Part of a small language model's weights.
Size: width 128, vocabulary 8192, 5.98M parameters.
Architecture: learned and rotary positions, no biases in attention or MLP.
Training: 93M tokens, 5688 steps.
Each number is 500 + 50 x the weight over its row's rms, rounded and kept within 0 to 999. Layers, rows and columns count from 0. Numbers have three digits each. The size before them is the row's rms in percent of the matrix's.

# k: layer 8 attention key, 256x128, rms 0.0963, rows 88-102, columns 0-63
# q: layer 8 attention query, 256x128, rms 0.0969, rows 89-102, columns 0-63
# v: layer 8 attention value, 256x128, rms 0.072, rows 64-95, columns 0-63
# o: layer 8 attention output (transposed), 256x128, rms 0.0723, rows 64-95, columns 0-63
k88 090:481551407466431542495528453481490485439384441474439446515474488524590478504559426456588526515550474489504508514521485545472449524461510483445435474478392465503516398547470504525525481526441508
q89 118:512616568489558542442428467488501432543518533533491483561480544529610549466420457446510557512571529548464543433553455431511513570420361410510496613494514592426579480516468479575418490473434485
k89 092:461561414499509543497536459523461478449367442511455476495486463499543471514529437457602522484578455477538446550546488576451533454471560527484453444506429438566482405496426508478536474571452504
q90 089:498517439427524489547478509569514461493548385569467458479421452555496520413514502479479513446524583550492493547453410474390499451503521499436488489429578460555464445474481519474510421414473523
k90 097:466506469503534475465446544569464461512558535493485550545387460448435528516379509476473495458528552429506497570533454553513592506530479512592581484469560515540456543467458521479457490444480521
q91 100:553461499470462482525442454416514554421450537520512493423469531577450493538571573520571484560482395480528477498538481651563509506557569473414515425541424489497541481464528484508564472551486422
k91 096:465456456490524399559477523448502525528445575462625533500611590586500530463485494547505461534489459404495546520492522482513495470456498494481507528514550493444474502488474532512534460537538538
q92 104:434439519534511574467551533542437557554552545517540447529510495398510483532473483444509546520505484464570523500483508447541468581526485475470517478506481534321519603531494417534502613584469431
k92 104:497591487464500597512571417514489505496409463497553409438493521538584465505573497493479484517553411535603483421533475427490469468565482537456467461454468469434498531506484491560521518600512492
q93 094:386482430482561536523529491540469532596423540564481458539566544436515515550463479499479550545550478468461491502558606418507576527467404493541472540489482535416522506540435485483448497549490453
k93 091:522490474490487516492502417561478491520368458541447421475446397511455465439518424475550513431652404514550460487533457485500534480477499507477418476515462509463520513515542466549578441505483461
q94 093:537480570528475400472551533456582494509512466392511554481475482463506536534544562520511484490505481418544558447449463521537491431529565543499555485459473401531483573480527510387535556587598543
k94 095:529461609557486493539555534406560542480620540546461498525576553492530496503560586503462512529375595569501589512490579445468436588491511477508474502512571504495556541532553535497502545510515507
q95 096:558642552519449500367449461468501465521451594488475426522492532502493500519451447547522454520452429462422449502515433461506534475419421516499584593539528560436476439524508521547383427442513517
k95 094:528431555528456530563543478548515496475478438474551525534580365481495490479471500540545500496471493526484382520495604629496449580466478524522400449480485480503535456470512529498509535483527495
v64 084:505432486572532432504577464496592532574464434533498424489457513467529515477489459461430536563464449516499468520494576616471523633444433473410511405506572495524467440429547421429489502530465493
o64 083:567484499489480518501452533549514469474522517434529525450564553534357502576444532514482478481488507514449522537474518472480459492488454532613462507526487488474524583444467516493405484388327443
v65 083:528443480511546573498577467575532500515437500474470474515406503520478528526466464474439492548464466596487518537515506545477537595522484456388496433529544509609489442434461412527447451498517474
o65 082:536458502525506500528503490537489474608490474482608529489597540489422483535434440412500438414373497518477558573450535473460423527450424511553510541534461525437482551419523496496433526464359479
v66 077:481391507547609455447427485521434541506460398556427504518499330521535456496571498495518526508486465585469493602387463492500610537536418468448451476511591507492491459477502435481478534492457564
o66 080:552483477497526505449461477568478469562542523457541424461569577455459552572478470578468496494490531469443484507471483387443505522509486482520494430569473574496562516498471502469419530515336491
v67 113:467540518507533569455532536503508462438522678546532413505582538461503485459469473479471446575459537534549439479460432546492518469474524498480512498495455496609509462580470524582504477531503538
o67 110:474460440462530554575465489441458503496490442441511518551494524593521562492521463331455486534395452445497531476509591451500472519575398590470558549518532461452443492567566475550452562621493500
v68 090:502558526529467510521508444431529451439492519426586520540547475527507464480564544528485441543478434402491457436464503477558444444486454501593513546497514514556483550527524503564508419498519493
o68 089:519467488505545540501552520446532514510519523503513506509541404515601612471459451494468484493417459496523478538483526461379450561547514526450543487495579486422380498528578504546515544601655455
v69 093:501590488500446511549488473506505414485544591444486539521460605547495549484534517556438428543572527385476482401544438510493407436469584507523528522449439509533490571488477573534540425497524455
o69 090:480560537470497516543557488441493562487485479580442606495473441465505463441515488490511541473495442588558485496483461582558482502514481546479558515466441478528391517545544508531574518590773497
v70 120:533508429430432476638544455469533488523440401447512466425449565506490522538538549471553457389505428456526422446622565449522454518500549540479494578545490521415490548503533573483475543542494454
o70 118:489449532533499547469544576514542523537461498559584567495484401449484452467509523567523509508606468517572514557486444521536477427387581459530495490478546452476534447377484508530606471402536516
v71 107:474447578590535420430453513574498481485480531524387621516525448561491493484525490510457582525513562497522562600375483496506589451491500441485477401475558543553508455477377508509487510459475481
o71 108:507560474462514453507452443581479476468515483459503374484471624495470474543445441501452466467420541502414510432501485450517471583555511501497521535461436600466519532575484498505378516528447513
v72 122:497453449477518444566509572462432512457471474553526535505432432452509474519479547503529486329499511562521508620501523391491464434523529553554459540455495558463517519525495525507434546518492490
o72 119:466476567547513535444454516513507455556503548464588474497468455479521432484503521599561586580605502443474554495440461526479511518435491485494428491471565537503511438427496462440543509468523612
v73 101:514454460441464489487572417448475510483502363528496524472499461515511515420526558522502476468509448581474422546590453506510506533584498502518544520545555488540530507470423522565428476540483505
o73 105:516423572546479541515468565557530547556506554493542490546558463482431469513513491475564451494478581429509490500436459390485484445427500440550533451476521453413479500403470444514542641510448522
v74 105:477544553533538457442470512489481567537518576523549480459538473429515496522500555495584539505524500460475452440516521524495502505475522486472529511481474441486495544508608385322581473539482593
o74 107:526505435515468489484443465417478447442475523498453533495513534595555514508504533521563551558604503499475495565481519593541576421520465491485486487549490478598552480509479571513563431496460440
v75 089:507513494406454470509571483464522501458512442450554543524473444555498511448510510526437427556504514500446453437462376424549489536611492523609524504492490484482512480586431587500511448443518454
o75 083:643564552465506479541484461485476610538509466533397521514517470481519569433532452464501500469517545457520488482584485426496553542455556540427514512457564446480339519496581459514484585526620482
v76 092:522448464529450523430495530463511530541475492541472561484519483539516520476466499494363560503507536636492596605543441586408539505524441468467541447486514513559512447466454442594423487475508479
o76 091:473544576519466415521403433559404522447529535438480485493537526515404392573550503439597510480452646507441517419432473528434507509477449500571517512473367535459414527484468456465427595522471524
v77 090:549460510496394475428565483446554550495525441557481501481467474449509491509478530469441477439514521629509484580549497513519517555534405515613576542469552519556507488472479571576459502501465495
o77 090:527443516545480505462381566582492492426502554453413436538475511500407516506532490508552495536572603456489573483460512428465538521518516497541494504404453528405478568457459415497406576533388517
v78 109:495527556476505534493559552657533485508479565484458567535488592575483557554454374510445577599469547483578581470423467491459490475466563461476509369513487506467523491464376508446486516473518458
o78 111:471570488485490423516550432506475500492489442511457491525473559468540444498453452400483458360416482525462478428597507525572482590523471494480505577439500505573475499591506487528438435517539495
v79 103:485497515565475512431451566539485575499517536576479500491543372447481488475412453515520521513513511633451476507583409568501529504588456497492587524520519530501521474510550416501562532536483592
o79 109:497460487466461505502452529513521496511518472485481502463569577551427538495560502533519480526524566396504573539461534410572601470533493409575476537581428496531541504472458453476460529497408486
v80 097:497470477482525474534510495477470472439462476362489523433423565507496545444573518466571449472484530515508425452460463432494541530579659485414489466507567471560540506542359501537437472459503432
o80 092:553528494443527468450525460538522467532501458550596537538473502413422502474504424463481405556475552554469533479456453520608414488398515545492503549486468523532467543471557578525540598489458561
v81 080:487447507554498435471531543548534580584527405578432457488526447475508444481448509416496584496484501600577543605491544531434597538484416484421490422532530498474515405478507507478462532464480504
o81 080:560526477501491470462419459583462468453493497438501441484492560516389490542526517450559498492526592449473505443534486488504511454472526482528450458481458493502560523455438493465383527418259513
v82 077:537538528421461554559572495551512476524548564529545485525481578493529516477512460546424487510474501402488504407538470480515418510458505581551485545461381464431484589555557501437548443535553432
o82 085:486542515550470590574549488432496539488503490503435544507484420498543445469492582516541581459539444535569474453572478596506511463483470541470505494525574442571420473527515488513564446535661510
v83 087:500522497549465397553536507523489505483533343486514555493512477616478539424602517545503527483599501403387503519469460438507521477585545497440537439546505522415519510475403544468476519509501485
o83 085:585533597507470497511509460561519511571475482570487575467540523475495466521525530510545510538507536470564451534538368481530557447422543382496470473461477473496472503468519522533570505458632507
v84 124:558507516580431485497528529586606487518479553552446495537527501563487546513438504510414558500534536518539551559546528611484463510388458460474582420512496548570466485424496570545492503476507446
o84 119:443530546502464470480518517543458509436482484481470472425432584555477425557502506493512509414408515537477512479563543491463486607521432467596516537400412568437525565547439466520402450498523446
v85 083:479596523520428519515416522494443440455520558416481625504520487563484515461524543577545435557593500396478490404522460458524469414488554517571560576466447521467522589501442622563554521526529495
o85 084:430504543481491473487555501434516562457507491563407521521458433480623530451557487518500547505512494556556460465552452534516526521525537475448541493439458483522459491568549491511573511632745496
v86 102:498489610562452418451545522541521573494530516565460577420509470504490496470517528492526546443545490531471471536521418546501496443517558462459601449495554500555498556473360478463494513539493470
o86 111:524535506552435491445450513554503436480486470488525489478490575543441436470496448529584513547570609495467513493455473492628592475506499424578483505462405536557559551480462505535514521508407566
v87 102:521511470508487529468471446561614456576519645447435456526434568559488490475438477506448489541502495526474612428495473538429448503429389468352523462513521535588475463412500484591454433474500434
o87 101:490613476485483538484560419551490515478448436549519506431532484493345479523496472433458499434394526596467514510488455577498454529503490526543563495497323579507487543564491506537413520496498501
v88 101:518458469539479488491506539494479560439542491550495581556376407429492469507513492591462472502593523541531535572511505501556475488506542489540565448460498512541496529476466420516534510424529496
o88 104:513468575520457405467510515441488489435520566510482594439515484485506552456494413567525541513533519548484492540461506510477588563576462508525364589417455516495435580476528506418487491523567482
v89 099:561523431498507581526584517580500470513547513509561474554488528444491548500469456533382470618507546451522448465570468594506440577450570518524510443475426459415470465544550457455550459461546490
o89 103:527485552495450415595532498413470585455500517506399637484533498522487498485499538490507502441503438527547469554584524512520536512509437567496465552500547386528400547461540510473487485499581405
v90 087:464538566616485532460452591535508528471571597485461470534496454479472444477482423525481517553598535561544579550547523519525510511517417479492586476485475482538486462520539442494607544503511545
o90 089:498444483487473436544452555453498434416519467476439539463495520495452638456529465518501473507430504576535551553474557541530552525573460468524401592517373548517486573536543537514391475540480417
v91 085:516487533525519488466530516564548537632554483552522418487526531415511501524454484489477512501450507567461512475543488615420512587489408479435540492530439442414462491494635423419526503525487514
o91 087:511519486536443536531444478495462460472476516489429552468504533538397454550510587487543542497592542498484534512511519544533556407486458515592489477544485489614572545457419522487464431436351469
v92 087:510481501516537559454430522509522500598509601554419458489519549444528505573434474499555556456483469540598568503595626584509518531359478472448449543457498471516483494440582430536493529549515557
o92 080:336446479507469504465493540518496496401490561468567443506452488511503413526505552524495498512517494546473534519444547559473468421544440504572514456539430509534638508516426530470510446472372488
v93 109:539440457409485490620502473469466499478472396476552519469401509459499510531537591481547473389486460473456475539562542376517454495543544535542459565506507484395502580459511555479469504494513454
o93 108:496491546580495516422537571474545511583487544551531519499484406435526447483490547641543552524629468508535490532479444534490509484408547469501451446463587501540546454423498508469631447423526560
v94 109:451539528483506444509400499530449510525517571420500523516461562544477484455478513502603511457595514468472650457438468480442440401478476509365477512512465513450495529477528443496506464498513505
o94 105:447600510502467512480533397476476468485447454539545513449481439524466446520545541521461546534483536575485467492501428654527505451475531464492481476472383571630555443597486569510544445456591547
v95 101:540447482456518563504633485539548499537506544575488465509476571528513554501485417465373520535388506511491529504461495543472478524469462537470480404519469517502490501501496493477469471500520386
o95 107:542574508554500560566548428530450480566467466465510511507526507518490391572433542404537572420474496511487463434570515535480467510445438565523545516530575482521454494480479453508465450464455556
q96 117:527518438471472551601466385491605519472488457496442603589410534499520488515532510497441574515549416485432453490605573559537401577473509478521360527379496541485543514469519499453510456527496431
k96 113:486505524475527489450444525442557459576462526581479517439570549467565466526446597541482535472576530525507520516538430470419502387569400445425461464401537500570580437453457502494507557514554481
q97 107:450546434501447541460402423403546572546526485461505522505470584417464419531577542486511544542555505447491445531574499534547476555480580597477523514393495485524411507495483531500576464577556461
k97 085:457492534576511537604530510551439421467452491533432524488602400562575535540459456495488527448499454527439520546411487504437511459556455424571448519399529609497558561436494434436468475476437513
q98 078:541584471390495446497436434486430496513523523500515462519478557444511488619550455452448539509587453427491359512578545475554462596462513548499450609452470582516436482598575550490476457443463453
k98 087:525460458438486617585550505563518448441401496572452457509478428558523499544474448516509519413536397512497543563504469468492523504498500451490488488478444557453575465491544487539447490444446463
q99 087:546540405499460442501485480419464516515467531528507450517537590461437467606577528496473473568576501451558384489563482475500469522451561535514499499500501553551451468606568530466558407419523461
k99 101:559430391480551543561547486604543478407445431541477415471484443532444510544514449534512479492443444374474459452548573435563522571443603531540535464509476455408500499518577518488471454535524459
q100 091:483523537428449558461575533507510559606465492584487549524556582518480452503510444446461423460475574566544559576386550582445507415441456454556507427473608540543490517478502457478497603453504483
k100 067:576516509567507478417543516541518569536533536484573524514489564444447556497454468472470559513404577506536540442415583455489505510536448559449484523621504416496413487484469511460405580528502590
q101 078:585490530458540390509456484579513457517501456474516540491441409502578610488416473453469487438444401481475488451532592432522412549441498494450449551480453489455551488514489433548432519467429537
k101 073:501520450432487553561524459503534453493430531545477472528425454488587500494516458490514490440535397531535495510560424512499506497452495431504478477389510561558558501506488505555511526465463435
q102 078:530476414505442493508563460445462513435481505595434458572475570514408485593567589515474446601545493506512448508545488485525446528459560452501531463484442522554545454551522487513538374456491471
k102 097:523463407426539510501478437504522493475509488475603486433480508535414545557562467512555494515445509372499510497525516468572528641504542547416512540566413419381464506541583506482514441549517463